config.yaml
num_hidden_layers: 13
hidden_size: 192
num_attention_heads: 3
num_key_value_heads: 3
head_dim: 64
intermediate_size: 768
vocab_size: 4073
hidden_act: "gelu"
norm: "rmsnorm"
norm_place: "pre"
norm_eps: 1e-06
positions: "rope"
rope_theta: 10000.0
rope_fraction: 0.5
qk_norm: true
attn_scale: 0.125
bias: "none"
tie_word_embeddings: "early"
parallel_block: false
extras: ["local attention windows", "value embeddings", "an embedding shortcut", "skips across layers", "capped logits"]
init: "uniform"
init_std_qkv: 0.026
init_std_o: 0.0
init_std_up: 0.026
init_std_down: 0.0
optimizer: "adamw"
learning_rate: 0.00257
beta1: 0.95
beta2: 0.98
weight_decay: 0.097
lr_head: 0.0204
warmup_steps: 322
schedule: "wsd"
decay_fraction: 1.0
decay_shape: "linear"
final_lr_fraction: 0.0
batch_tokens: [32768, 65536, 131072]
max_seq_len: 256
doc_mask: true
train_tokens: 430300000
max_steps: 5674
dataset: "wikipedia_en"
Each number is 500 + 40 x the weight over its row's rms, rounded and kept within 0 to 999. Layers, rows and columns count from 0. Numbers have three digits each. The size before them is the row's rms in percent of the matrix's.

# down: layer 10 MLP down (transposed), 768x192, rms 0.103, rows 73-141, columns 96-191
# up: layer 10 MLP up, 768x192, rms 0.0979, rows 74-142, columns 96-191
down73 096:441511603547528506441539480509464542517512448474492499593528540476498554501483436489491617520429480497541428467498460542522502494523509508474528431502406542522481535548504519509530505465484495503511429506468485472497490499468423490525534469530519508513501437508518481549524522537516532469
up74 094:540536452464518492511535466449483435534540564516501523543490498546563516437416485549498500514527522449489505441521512529513487504426516527499494434474501581490546537511514490479553445475453471540499479539461564531492514500466495560559431483496428490416510585504518510546523537516491453536
down74 092:529493563578472530489502534557560441439454436541570533492507544549519557545558544468538499484425519503558525446501486467454488518521406477486518559473470462495468523497495522446483474515530527503543510485498488526509582510528596491538423539504508498456477452425475461513509481485490559495
up75 095:423570437533538457547502454507475538477496508480501511505561551432545494488517453462463513453523479583495536567531485511535513577471519520477464536400478479509527493597460494536524443481424465521523555503546514515526466489545526492493534554548553541532451492503538473440472480538572497481
down75 091:417533474524496485558524514449469501425520490551513550510565508480534497510497514561425539515458474459512548515483510488495519456554529464506598464472468509495491451430501557511495523519540456515501635568464506440498548556534443442521497482459552395453574509456514440408536555506454469524
up76 117:491580437480497443519537474500502484515507489512523521518629511519475526535559476473564484502520494451428529636446503550576521504537522518500432572461486476549551454509538529463532509419494506451552506545451524497491440523540469506517557544461504542522447484475468482427471511524516501570
down76 120:518458513569521459428529468509482512581493522459535520525479494428488530599461443553476513493528518559557495523437500539549469427533502495447485468527500497435468493485548537558471519426487538486460604469465514482523536490577529536478549506474424535522562459482485507527493430537526518540
up77 111:446490581521570401504548494546451529439522575487598536528458552452495471513464531516539529461443515556513459519475518538582479540464493462469468467452508519480477505594537432509516528447589489561530447469500512536449515533441452473519509501470487505444472545558445446554536517503587519490
down77 109:498501522471517490489446535460481534530567588468434522442508534528522499551450480514561531465468450556454499524498492483482519474444466484531477537496402498451496521409563589486498483507520527470461471537461489517455451482572521505468473508534417530589566450467423538545505499480466548572
up78 101:558569478490475534486516481461516441474515482504560496548559583464524486420552493417444488442481527498445564529494461535469422566418554438474482496497461540525480542516528521490471465486435511503503464463494562442496426519478517470445455506526569478536511500559500548481457516480562466525
down78 099:474515533509555488545491469545549488502476426534478512412500506375477511462522473511505453505439472502446510563512448548531518547537435499486563398520551562520479492507455481491502494532435484406453462525551503470496510465559479457493499546538508511488506480480466541535506462497560537548
up79 098:530547484422504498576505402491503487501494603515467483491531525465477480522482502483497530545530459463399502401516579489479476528436486523573481464465545494525482496547561477509515542605455530453530499522427525457457432509467482570527507519534503524497492493479512518481450508481525466479
down79 094:426509510569496510420551532501550455486453500472517459437468468488466492453505431510546491509486520545533488483512485450485560516480491493489495493414496574459485500489454585468468456406543450584473637491467474542497480562541516468469476538420544531565451583495491525528534524522544549543
up80 094:531466473586455469514525565611494535438575570501574540471489476563504584481547538492548498537497485454532539489468544497523489453415450551494445481460597430479475499532478558542495426509492483433479490526501520457491454438486474500505496584507489528474445528475475523541465513465464517517
down80 096:511475473450479477521496449459367552428475464530519527508540455447478509505497500506481536563476480502441509579491493516478516442560494508435582500480456495570561471467611437552477458462513509479516647552569458509537507478505450516460549508543526502548499477511512518466517487509559495501
up81 104:498472578492482436478463488514515436531562521534518536538535461518558519466462500443516493542552523438413486522544454555514434595489506506411477537422451504532553488565522452567549506502553489481524523601476423520504454513468437485499539516520488472462489484541535543516455569477493415560
down81 098:483504464432540477457471525543472536474518573617515475411565567498524489568526453456496506572516491617432490540569473559480533521522490539481497513547546448486535471567551476432490470490480585484517489501496495433532519470501522474521458399486486451469501452500481522559493487498440529452
up82 095:469434488425548428470511520521495419526536500506564461495519550606498605450514528532476517489431486582491484589563522512534438531499515468491464512526513493471541499514526461518541508445581490445479419532424532543451485499574446407441526490510537514572484555454493542496472490517470514517
down82 089:494467492521465445478461442537494562556484451475529446495499490471550563493452521486528489600517496430535460489451565432500576454519423528546531506581538492489513422516473468486542505499511531502537349571476479487517546477558520480464482531512443537420463482470461547531487486510487521518
up83 091:428556501469423466544454447544487417397507519479568469547490498439489543510491502531528565518538491463481494550517471532516423465430485508439495542504534463457465526578523481518559511470480503490506451447475443520441486474542476551499517556441530532565495458532518558523441463507468561458
down83 083:507487486547570547465530507528429532526509492522468508423439446547492505510501454524528488509487508486467498496437508498528532476472497529524567497477389501514520504453497475508369524484507523519446364498502540497550503492519532514469512464484512449462442518523487467503530481491518530454
up84 098:524516492483528536614518453501443471516557509498514444475508490511516442548525524571441552540523519584505483458534491519506385456431536511567471503467580573487519497533535441475532487578526478509466414474441609568474509439528451515456456471474566504498512435505465541558469554486602455504
down84 096:457510538500504442391573516506484540486459427506520525512539451469492574477410474444530506479459463442536528531455479509481532547544496504415516541544484411479465555523474531495498519482533550500494542556593446410506560542509485526488491508448499499531524566538542515441550475512435531455
up85 111:480602506491592552556516551530500581541518548548507487516539516524531546516534372560530484494473442553439627594494495476497538555499473496463459533477531490555469562497530510434481493545517514467478478565499482512549531383495488462554501474467577463531527508518509455453417494465498490523
down85 123:424473454487531482516556503483498474463509566525480469537422455524521498531536468494518541485502416548512509591507498499437472504504523570489507492464477513456490515553520426473494488509563542546529475498500462529611494447517531440514505562547468526541482518493489469498463457465482530432
up86 101:460502452557498499531590520454478494436526519587592489530531544487610464491538452499552493518458445481484521512564513532549440496465539502433476608490534575512492521513521539436527545492508470465499513454479507526462411490488535520562438553526474568584475513452558532481503480533534491593
down86 099:471458497603511490499528522461421554487518445520490506494495427407560463480496445453449506539454507483430570514471541536492460505467545460533521448540567550527507443450486586481495499483530499440506512433506533444462518459513500545527476568504491530496573482487513562497529406511476520522
up87 103:499494527514539432520533492550554489453434529513465505524537502530535633492463496436460480577479520515512517394473484535528456609451445532508483545482466510479528524588511440433470501519515455544481441502541470472430475475518536433559504515518465538557490568528480545538453498530472506471
down87 108:561516510534510533480509549503510523491542511478547413502542515563521453498483493406589468554564397524469559594495489497449542527539531491449547537455531463516447520522560527460495544533478565505459494508455527420554491593536481514584473476556506511482553516478502486481446458532490433438
up88 101:519486463544484469541518454489466505528503574537508522442449532521439432494495470444494514472454467461399547523474535534505505508443462500513451468514485503528520497484521556511486535484479530478517472491540439491499486450566534509469539515562495464491475472534449522489441526445504488522
down88 092:497553494452530474436537520522524470499510443518483510541491508455541554491580492527487436495514492527524549541530498500505485494539533448487557481631536482492503511500482439485507487440466476518505418532479546511517527556487469522548520471505467487490502471538515503477540472509504466521
up89 088:435545455532437481513482440535510500488486624456543486562523553465446458566499502489491505607473516482496446484472475484553490515532396588460513534485549450524501529536520469538470454490477488466485471535456497433501472560494477564518487546486474552511499506582480543560473493435480500523
down89 090:527471529513485487497488506468416539482428468533424526409490456573569497437462519456528485464499505501468541489525562513477478499524565440542500458447510503441519459463411522506511498487495524507442518516485572556453522526456546510477469505462476401486557529466511487445501552511467536493
up90 102:493459489528522395518475459551478470527465533582511494496530544546537615470510533487522500503461505488490413506539500458556513476444506542545467450452548461453550558570550530481497517469503458516496468437440524542553508542613488461488561451474519509578437480516545509495544499479480553520
down90 114:475472459533599429504497524464475522554475482528532487513467508557468522523515482451483551482463540551479478540495542447484454511550484582423467480499558506533594483525449532482522580443526404465540374528480451543415500502564507505468538473499490462527475516502549493453487443511496544502
up91 099:502532530510505495583490395481475464489603472502488486465537461524498454520473463450522489470533481476535527520573482483485483474529560517526439503424602411515505504493543473545521471500475500506521468553455448506506499481560490482492528547510440474565510509577542478508467501484502505453
down91 098:515486477521458568497572535488500465425502479551506527467509480471460463532483531536555538486518473454517440481417505495463501514559510428513485490500482487524476422479465485510455565581495488502480481440406528502585462517498514453496498505456529504504557536480424562516552466424446541643
up92 101:502441503483429472552510450532527485491486478541539486574463475513497546517516463419437574598537564470465503542497446473582446485463444533533467534510522544591439514526597573468487486503537550531525425519502442525481478530529461450577505527458475455460453484494496520543471539523491502531
down92 102:515530482483545497493419453529489479427464451518414510505458474474536488488495503511516538561521502537481488481467450493421453468480533403562519458531512561520488474478506436515504550415500463496446454514510550471464531578446489502477567489480478438477515526506552565459491537493464496569
up93 103:497518513493587507449459521479562506482464491482481641497537541502604518498532553499417533437490510487430556400567495534534478543433516436470477514514450616476480462525504486487519536500520519462464452486430490497511458513461487533521522524534440555510534539548538548568468454502475578527
down93 104:535492504547440485559550445536470481511519503530526390503493459521447485485453440513606497500562510504556458567469520414480479470570485573532528478498519359496530542541495535504440437511465518513513563497565536514494483465542471460478516501484555491519477456436469461444509546497499471468
up94 097:472548473576513473515526447527526550476458533501520463481455568538494448489446477458574541468515561431531492447557480506493528543430518504463525457486468485504539506558527540520593465533491466497451518429485516497400518443459449475536460580494494542512500532437518544485503475452511477495
down94 089:500502491421520507533523431536414463546505538535547537497535520471544513473537450521483480429495468492502535565574525449519458495563478511537461548566572481468532475453530441546468471477491499495524634541507481508552465518504539483464483522476460524522517457524544463477522500507484495462
up95 100:554504529551537464518552452490458538472540574465544503505606565605478460483494480529507528411567538490504465491510448569533530470556494578545506477518505484525426499512530467478429469468448495532554456487511476544550481528525376528518507546486506504474496508528550490495415495496509469494
down95 082:491524514462520522518480477495535520541516468503474454500506527477455531531507504472576486459440530544512540475516506491461540518545482519513469481724413528501518465443529525544475526505515521529512365511526456518479481480508542524502490474473494514496528498497478563461480524433513522531
up96 101:540487544467478470520473495567551459454494505499486557567494506514564495424533465415491500468449504563500509434535498530481446505473504533473422479478460485447485567556458448498502517485504503410477491468469497445481524488547532443512543435513523513487498519481467553500557486486459530523
down96 101:581555463503505519476442526477463480545523568551537478471537437525477459536479430441508537523492539547516526519512509484521502415479493491487477438447468488483504493439393399494512537521515496530456455453563417467497565562530544434512465547527493463530427479511541527522561428447458461513
up97 094:499507448528513501504487469484431499506548514543566454532588477513520484531479474503541474555447511524544533523444508519537501506492548544531465580416529396550571465464574486457497464540565502506509478600475521530528448465504509521476480492467532476540427520522518485443465477583517468510
down97 104:463530522550557502440473537537550481480458415503460522512504475548543528467532467474478514491527541511454547487490476514441495508459553458464474411494546573462508471486526421545523492477477564458464449436579533405435535494506528479531508554531488534397523525470471510525527476511515498456
up98 102:528559478452522463468645472486484518504501444530518507466524518434465487488456489471488432524538538500439470602479534440509429524482518525558474501507480529508475521468532514562478389489532513424502488499498459462533455471469511493489518463467474517462481517541532480463506540495451490511
down98 095:479523442527469508537436388559501413564502495450483486474443502552531499472581434514487508500576568496403414446497454506448478495541524567564559490429515491498482476503498519547464574463539436533463612521551507545462506561502489435451529526538446538493529528402465535554495466433531522541
up99 099:462464394478512536548532390529506471520557480542620444559468572561525530501462531494557552491532474465474605488531505495446519553466512501511489557522569509463471509492536489535505516538514470529518405472515461541509464423499447478464493560496462568512471531457538488450407440489500498542
down99 092:460434529522518543548488512466532449540456447457487502492483470434519526527475493540575475495467574519555521556428555500498551514525444471515554567592575479501488497492482567478468466515522523507442380549442465549476542500469505486511496498442494529449519466512478454503526519608542521509
up100 099:501498557463462520480495510545484453483570458576525503576503541536578513488501623464516490472548532508421457550509470495528503480446505529484481503502466550522490539508518457445539516546488532524573465450471539547508438464467454562495518549552521502551527490487526568532493519512545417575
down100 100:428473461486533490444483546461464473539534412500479491552534470378472513464571498443553564528532502497512517483537431548452507534470539525432497568488475466492445449541525500540440499421477484463452480556571439508512478450544482425523523485540454489511559491453513422502475503507481519525
up101 102:522452535528482514532514468486499429467490480578508491544491547497508531521434514557501574519491443554453531516539452483527471501462486517456492493506574514436474540560527577486473451486464514456518485518395467488462554540486442510509441437505566574505469597617498566538527487452494437529
down101 116:449417523477513519461488486497554522440466491502509482493498501516552520483489511506514471469441491579496582548522505458486479471492443558538490468473453509505571505444472499476500490472549574410511386495492562501469514464524541452528470531486498515459497476487540555502530439511532516564
up102 100:527471544531532501504541498499580530460461521536495548469539504505539512491503569491437529478596461509518503536506555586460437597447499514470520448491533519484487541516474462492521578482416452519489488396511461522451488543491473465512413495528474499509450538476494537463511517471555493550
down102 098:505429532526437516555506507469560487504527531456503443556542513544486471506528520473509462534493493485431526508521517515448504431565461458546584460501519519432439495431504529484549516566538546467410471483446484473498544491427489493471437541485528522484455498442459401509515549461519497511
up103 097:558497532499607572475466516452467549530539509541533486539533480538499564520418526504506447500525436491464455448502462469539470537506542498565459528458481484462520417560466499561505473492450408476515500512491526411516466470485477501465444492486527510505455459515616588523541543507527430477
down103 103:420576551470486435508528508529483463478473471564438484496462453515481463459544491497483523482476531494541527514501532549456506454520482447474575478549549494527454550473574510434545487556483543492485459444480503522398519530522522497505571535530478513491506517515420500508476495481480506536
up104 102:557500490443520454500529469454433428496467531555510498433481555512510477498443517428547502537535529577496507499562466542521438515466429479471492519421485513561460477446581528498542493536532498513521513489509550537448439513485528558498544464401488541438477519427514466473488480511491430533
down104 104:461474502447504538395478507448584469557538486481474497522548482467539521559493503469427481518503538532551534479502489445518470473540434534536532465399445571477539465515449447489428468472506505479513636460510483504503498550515491469468486469435443456591492501521571433518501549504492520432
up105 096:453589549508487509540479507531522454539515479537506494503476538484539480489498516488480549473490373559472492501381458496508484527510496536572428463513502458504523482581521435462467467504496553514542474517435486475467513416549398512514488463487563436482499520556561540526540505534448450533
down105 097:447474500485547418487493494487453467429524556465578545427489494466494446482547536542510511516498523487463561511459498540505555501547485458538508529549568505529504505436407540479487507507459511533467532511478562508532455532489516498542448539513506529478481490473569511480413530532545494485
up106 117:503526521471514467528495423466474518448481487492552563461555610516566461479457486422533417491539429485493557454483531541529464585569533509481475485468500525563514565504559545492422487456534547405516519503487425557562480465531466494431436524471520535468430485518494546469449511545470557471
down106 125:506502476552528542485511445509491455492566516519539516564595461517516528481478534512522537449562516475553460516454463607411515490498531442533535470442507547554490511550559483522496548539497446500443444516470461490476387555494508588469387490495473492546525499450455504446492546481474536507
up107 087:515472522540504525476499504508539498452474447510500468535489505478539509416592485515460537529469508499510547405472609455513545585467582481503526443504449544442483514531449451517507486491520492497426420446501452450476504522466469468517542467475475499454505535422537525551570550441506543531
down107 087:425505499478485450498528438442533469525531492549523472454466475494419529579550495497503478486541440535561428506536465470504457522524485526485481509538509511585510475530520521462521481510504536471567662532537521532530461529546534539509475494456557480535509466520461561472510468566516473442
up108 108:479470585530530543525523487470486588529514524562546542542526533428557455474516525495471527440537490525484547478507500570476470601463492445516494506443534516545505514517524519527552492494500516466450509556454507456537408510547524493517543502492521531543473546587483520512565516470550483454
down108 110:538534478449468487489475477476462605559482527577497532442424456455566461480491536561521507458618450478449514528441507486468511546465527437552527486542535507539501508486565490508508530495444521573495507536466499537509489502464582501519467537501572465468518510493447478493562600529471460527
up109 103:525510470519508502577546503511501520542473485485480452489592508480489475495510531472512469489461488506512518433523606558532552509513506520501507478481517549486464516545515436469477477495470490545458448482553557530566467502459440503489472536488607526530505496490507478469461478450474544577
down109 105:523509391464467523562511528500487473589473480492531567526555477537520433525529461479560500550575498547560443378489494476498516498457426573527485536456532493444536514555518473455456501433539548570536433530488494536493511520463434496469539443509509519505532522469536484454452541479479552473
up110 099:497550450489448459520550511485565471432522551458463508479552536522507587452447356433431471459524524451509530547520493462494458482517494555505562487491495529542468501554512442563468482485442417507468473499508468461425446491498467428490562515509544512486463509508552525537597534431489551491
down110 098:504543471543522477553441453517494528438475470487537508410536521504511558530516515505499441485502497453490450530515475481460589540430481525540529484544499495501487453462523551532495523540398521508453353425442511452466544530522470566508497449522558459513535574542448519581446600528457516487
up111 103:502514519546471475538492505546514539540386515533532482501481592536528527487466494419487500499540465510470506502492536495535423528478474459491502499500537516457576449622476557451467522500453430441506476465529404567447525532537471450493464413546501493539507513461547475477519471456450556523
down111 109:556474400522478492442510481579501572491520511493540520414488599478491489549528500485534485468525515455483502576550562556541491493519581560518515449426508434482521487458447436492527506445530488494478462524487490503582528551532544536510501529446468517472486519446489460505555530472542575475
up112 087:539537530548410537523471440463531524454434521473508549458503526458470451491482537507481479479480533424514492571498519547515489532512409489496515494454517518526457561542529511545548492539489458445521523483452480499470556517510468523520415513488457581489461546518494433453467477473566530480
down112 084:512474459408497448471530553541467537525486520529464495424457444573503550539497508551516434496547472537527481490537491463517552470485564500526487499456580463497476499463461512464479468428486511507447623478514520499517425472526515486494526438517544454507547504504503526545456529533462443469
up113 093:529585471503491498553461457440563513504495604532538593541508568455509529463542482481466600553524535458499488458439513532493494581482462461474485477513490455548490478511569483478583460559466512407424457479470499441461534505477443487497552556450404524515495509503496478439475481510474476505
down113 083:462404507554531513471484576492560497526475466493448476455536463509546504504474513570518482506516548557474474470483438484446484497516528512553500518663477532411537493492489501501446457471539535546534387588480488524554497527522543535496433530527526496521455469495544519478570543505527521531
up114 100:455548522518511418518468516608529505445535439494532511524528525438565488513522542501425543518500508506537494500427501565546516510426469537496463498462503517513500514515565447495553491560504471448550493507449436499508480492509423453501493462529491526485459521504485497503531458552535492545
down114 123:537501505464456525454489447568502488489488384519525478428463596507505560487572440503536499511490490501503497462472540530574491464489523465489554473448475470535512543460482446459546493480429446491534475513489448526473591477495436568552500499553498550563477511592518463513448467551530535490
up115 100:505500498544530495528476408490475497536537528475481474538494496558557483510435529444510534480547498467455507441534545449570475515462514456514448478495490524550490436550475544575461478534480536454496461536486521411487476540497427496516470515481503425517475452556648484595428582493492579483
down115 102:550482512459478514504469482521430539533478494518453521565505502472464572519518470472541511508536434519480508518521577484498544520524525480482558556521559435536507535481524443585471515506487480454466337542450594478486458519477479489517560519508495451511480554479572473460484472421474493527
up116 100:495443468506493521552547538505499508484448497525490474601506519580528527534564476525513427496440445564437548510470559474463513520505525443456486605484449485513521447482524493487475466525486466456481468478518528522428424445487485533450441491546524512488486482525568550471530550565507470489
down116 092:595447565449404417510522504503519478535529504570456511515526519426490412429526522452566489476499528519484526523506507506532488416510508517486531461501519480495452547575497563481553493507502549443502503589465457462523527551531481509517515490599443472435542545505445526519450473487495521444
up117 107:480467467477535459499535451542480426538515532552548409486558459507482526483483468454460520499541548498554476510555522550509496568519572477546540576423552433565527432521524484438533488414492458505476509468553490489485490478478487423492458509483539470476469471454504510448485592505555450529
down117 097:585415508572544539515503503501534497530535572529505509518434443482495514474536472422580511510421575488510551487498503521476485566487553482555469547436452468518448440498494515511455528453416540496500450500452447457441502557434525570572450553572525569481493431441504463506519482492512535536
up118 090:514472559445504543449487518560459434500459482483503473495485520447538501471506470437561508493503487491426544516415470553473425547474505491450454509491446513560499515595541529426513554471471531532502448487553569470518511463496553540507494482495447573527462539438567488502544544457497487534
down118 088:530518493418458494493520494530448509522491541466487501550553476491504467504546532514529501529528514546516516500568505588545510475497563498516512474492507476456549442464525416542449514506525491505436508439406544440475513488494517459480478545547505455427516512492465530453439476554551489470
up119 083:530545479530492472410565494450435498496465542433481468501545492503457454556508493436453538533487513478403496504482486529567439556536492508487400499389516481528457445479552534463578491442487514520485546516519512490461532421544438489475514509479492496521448540525554537460593420477515431523
down119 089:486510584492542561538522521512519491517463499566502487573503536488517551424564425491499515453487482523484509494446494502415550453541452424499433485522422548535529625540466445519446530474579471490515548497522528455521505551478546536493470422536493516542508490553493454508429588482539576503
up120 102:515477522505482569464466526571553476525517528555505457515481517464557475478545571542497530509517508587562520497525496439511474450389525532532465478451509488463499463528591510510476425482480517493535473451455554531488527509514472410385485526460559554517441490481556546475463519453496564509
down120 102:533495507547440500494614521552495508513578492499527585484490502532471474510532380496507479433483466457439430532524586515539564549568435489521503496528532473501503545501494536544494580552496468531533553459548534508525564402481527451533481519557504410512559512551480462422524488523428511483
up121 097:496490458547488436502480434461540425381499496500524543537501569568482487412498493546532469546542483517507491474501522475547502491522468498516398477508517549633550468497508501445506503498541451462479508421448503509542483500515496447465447515511538508542503515519532553549468615475572513525
down121 103:493505429484498544511496465427465499418535504488568517440506547482534498526547491532558443562536531514528504547489549470482505503519514549513620514515518467493478431441494450500497476476533584490523407533407452520484520563501460550458408461481498508502460486481451441478482436516496483433
up122 115:456575478507561524519467461523530499492518556568566456532499503556447506447517504457485516472504426518497482509497482498548507457481494528488456537506479489546503492499568489517472467544412495476520404444529483519488465451499494535486487574556639481540477520559480504510499511502522454573
down122 125:449467515483541572490570449556476473516547435449509440471559533480487519582547445461541501438541509576501463522458456505458520496476478593516460544555488437563567502462465494497475555485441499507498442479454396618476512491582501477469486461395499541528536557500555516520544498530557439541
up123 105:464509514546584519521618563486500462482460420509499537508520533530478507458505418454527493494511431520407522490461470484482497525566470476424445556458558557470429452523500509567440487491505500471452523411469520522440509510477487423459564522502500499515507509556531441471431484479506404517
down123 103:470435501565508580501501549546538504440489509501425503552422492517507475568532443434539523509503492509421487540530495492521472449561483510462466434430518479487494522496506462532511460478646533589511526508480482452447535546420476492426522515520512445540471486521541570468488500523540489461
up124 098:525444488535524562551532557448531515524498464532618579556514543431513510498444504544489545552565428476530530531437498528474501512510470486500439500480529495471511494541478458573504474510498455462443499512532523465578493465481460531492494535520513495522492506477577505510507536490524507481
down124 089:538510478488495448499469424504525490438511533531436526471469542558496527506490558453504542401468555546499515507558504411478582516494456503536510491552505507540494472438521531428572543544522539508537476467487531540540435531521573503499512451507491496469558518460471448529489408523504504509
up125 096:514563543464491550562480504536508569503465511527461475535532508491532501496453510516514516569468394497538486486535562503504467487456488506461498477509562478520477577554508474480483465554522455529521490463541481486433496517534426478480489514481570522533507562515531558596539515503559499516
down125 090:513439434523489543522502562507458450494521514467550517514596518496509551548502457539469481479521502532521593457511514476472489538515458477527560515510484539490559489451424461485532551442536529495477570478508433434589487507529567459505499532484464526481514452485470506461490432479514449460
up126 098:411478456485559484476466520503537557464460535476490531497496473516517517487503464505405549561539463547500478533532515544437490548517520539454438463455443424504499486576486461537491441513512522499482494496490523495509532483612438503457554496472456453594480476537503510509558552473460505534
down126 096:541511434518497539503510483532565480479536535511527437517536530470494470464482570535484539464481523455454438571485485514463550483575522453446508534410471557406439491455486496418566531545506467519529440469524482508497541522492488485548442631526475491473484503546537508535517536523447531512
up127 096:483525450534456479499524472472566458435517507525498531579495478498539503439501435504523507489540491509601485536498496488428523503546552545479524447486503481517448536563449411580439514517482462488541422516489449518514473461491515502495510560506493523464446461529508456604527502468482522526
down127 093:483479536513540518523489494516401515446520489492511442466513507498452489567503511501523481475503484525427438524478488531525414450437490517466514505631563485471560483475505463509577537572512548425488467474515546523485427494558442563489471500456528441440482510506520594479491517559466447527
up128 098:547441434473477410505537490508495510478398495471559532497598539530507547513513470571442463484504508518477531581510515491488470531572530487476548517473465532503507539501571471514503492523534549477457474446530437543572477443470539469552539508498422505435494552501525481506463488527482580582
down128 094:549539480451519516501471474480541532536454523496502533541465512586443476506477459432542431496561554502457537405480528468514436520503488477578503492511534530503434472475460484501582569503431509476573486497502469540545574520544507496448527585534507511502509452530437533471555475540431441522
up129 097:474412463509566484534476472553488470500539599471524545485514489500477540543532455394548533530530490566524507529519507586502464547522478466448517514478558427542481574553524508515498433524518441502511480518466417441444559419535476472465510486520543460498488485493483518503516526433531501508
down129 098:511410483491523473458534546490534503503516567484419510532499480527476426436498556495483535496581533487505513454549529483432487479532566513450527543400465502501533521491476519563501510534566516596524539545476459529504481555432558518549468521455521443533466531454477480429571599488430431499
up130 096:448485512557496485486568463515497492436524501475623503558462495505482446452528512494457594485517482489552560504617580528550413499446407440491475508475511445511522499542546501516453505469537495463463504444547510485505532422577479508477537449450453420529454530543452499518528531452492490542
down130 088:479565496557499431455485495500485478465553509519481494466475493441525456482475486513527521496462485541420509467435490517536501464471505513475476421487531567493478543541491422440466433501483500544435473507531501465528478536502524464464464459485508479599542470455517497542493491534463541581
up131 120:458512532462544568430578471445464500531491543568558534399537486585489540476472499511462532479484521500446550580529573541586476536499586519492491515425570470528534498468538450487526510540527553551530521546447477447470432518541453512492522532483495507526445514489512508453470496520510491573
down131 137:472569522474531554497531540375500474483559577531512497541510489505560484467522489529527554500453527506572560557564554530470505514505550454550544515442509497505539485498479464585498499507622598457464475495428469425514501558517543530527499493531482513548517422526511519481504518589476572489
up132 094:476511478515577496554504472508476442468516558482509463521475481551517553474419462534466544493552436435468515491542551526463490539548505467443487476494477519462553476545490513476527488522520507588559477456539574537565429512525491538496511484460468560529485532535503511600442468500464500579
down132 087:479443515530512476462514396488487474473491503479504512487555485478492503480434485491532500532458519526503457510495505453528478437470468463542464468573507517490512492550458483520500433495509519511581449464472475408498509492523484476530520450550482435502513492528545567464539509498451508536
up133 095:575457411557448512540551479498483469483501559518531467509493589487493469501438521523536499511548560483533486421497518528607484459545508482549552498466507483432497497494555511519482481473520476494447498384480518488530441487489506493455573504534552574417455468491511507513577515575567558551
down133 106:470535523408477507488501497542449497543497550502530444547434470543487534472533505515504496516535519588477499485501457464533553469564503476500519468470438418496434450472497502429474457487491475480478604447481467470471527490385448496434535486481555521531442548510466521446488495529454528534
up134 107:482491480466514438497503493573534489521507488555541522512490558548496523543527420462470501530547422446444502509570474589526441522435522530494432469465564482539528520466520473454537528520423477539484504533462494485486459479541509518475530510516486475587472560554569509505485483485571556542
down134 103:472446533512482552515548530491427519453532543526559490505459513460427483564533535492506561495510420490521489497494512505519547482449501492486473529479505482495532522457513486468497495563457505555482570504528487499557447514530444587486456433530560476486515491446474477487480416476519533498
up135 104:494470485475526474488546463537549401484513475463607529552533459458524417521523504392465425502504476523452516460516509519574446530495497615489459492452428509504529507507452480519506368491506522512555494463489488567561518525479495542512477547535446539491497525469469483474463483456513479522
down135 093:574473484425503513498535557485555449498507523548474585472530499501560513497512550499539489513465585585501483418486478471505510481555498527508475528453510564534479495523540470543528450480457523538543633470521562553466518484468549478537453451499498457543581503502499501551537567451546454422
up136 101:551566539476464470485479521474514521488517572455486468473551470459516526511471531507401449542530529469513495582469511532505535497467456550484465498475483451633537517512489554464477534476526476513454490445522503484505452502545505451493537511500468535563506485470489534501453509529496507456
down136 091:494480498514467452520541502541513566465500473448478504500551522454504521488530476547471537469517500438485515546464405563436531524440497495481489518467529425482541545565522501480461538586444534479510579508445460480551529537585511539533465429454466533445472528491598507508524514464572465488
up137 096:494582493472441452595521536544537435536533468536470532489491442481537469463571542435471475509514507527503474528485523484477472518481481469453395549493559493496495432573520518512493506519512556505511508525521525520523536449511530532492476454468469531553465467555572531461477546492511542509
down137 086:542418466524501520462474458481463563484485449483538527451543453531503514463508456546534537463501494538520507533545497499492531477539537514479565479552524527500493517450467528470559440500447505488452536459500536550506444613492486462484527535493467484430500504479449468491542515491508490464
up138 098:546441498476482550586524515512555461513466544541511504536560593447553566517596507455476448492534519546515448457555478507537469516487492488475479548419445490450539493525516521492557437548484472503495473476537446469493503434620539503493429479567535542561488460482495446465546456450520481582
down138 100:495524490553555524487496514441549439474493472491472527516471473492558534438465517543483515524506507494526573573510496483517484509542542532544524481483476479475484500574527551521448426466481505491450417477478534532487554497457474491563522518540489473455518505450473502546511443458486534496
up139 106:531425542487474465523469497512514463532516488537529495471526486458504561524515499451495504537490479470466471502533485510518449524523486589487521593478558455637485540533472502376526520540495485468539517512557491509521389532428478472488515548487565576558425503498485518491518484503557461478
down139 092:559392478506452447446459501479528505496557519462446522427516494485480464522504506440497500482478488409521481419524503507448541527569493527505521472444458467569552431511460513496443430453585540513442679601459478501520528493446564488460572513464479495550501519456500483519485482484520474560
up140 100:470478504569501545494519459496493519479447583495503576578438508448512481460474455482458568472548490429478547435424560496435470486487466483479485498478545516531495535532507488475517510502409515516508446476474503448482469529461507438534468481454584527542506440579530491472550535518556519506
down140 099:500442454502478431502487488493483482544528544531522517466533509571550527534450569493584472498481510551496477508541519511533521534456482581593513494504461483501555409517514539534450578548526522470479511513408517517510455431536426553471539528530430497429461457540505508508478452584516467534
up141 103:525444479551524521533432436496502554538441510530527567518464568449533473523460485582488498551571537519475532456527522496513486545579492470493441441485555416450489457481498506538455490508543499500439486439519520550522489541488509472459511565417623570532480470497476543487464493409524525518
down141 110:522497482463531484463484474417527502473465456532488486443492523526528473482487564597471514487430486503535523539465506466480519522444471507505501471481507464521485428508467575558516465483496460512514506406537486488493465563491474522507527403510448462489517501482507465460492468550629479513
up142 102:523470452520490498460465552525536526463478525512571418538589510497523480422579533465470428490532469474497536562549507468542456539552539450517523528427597449496546493491465507474514427438535559474592495455487483478504522521463488513421511484527545513541477516475487502513477501533569509542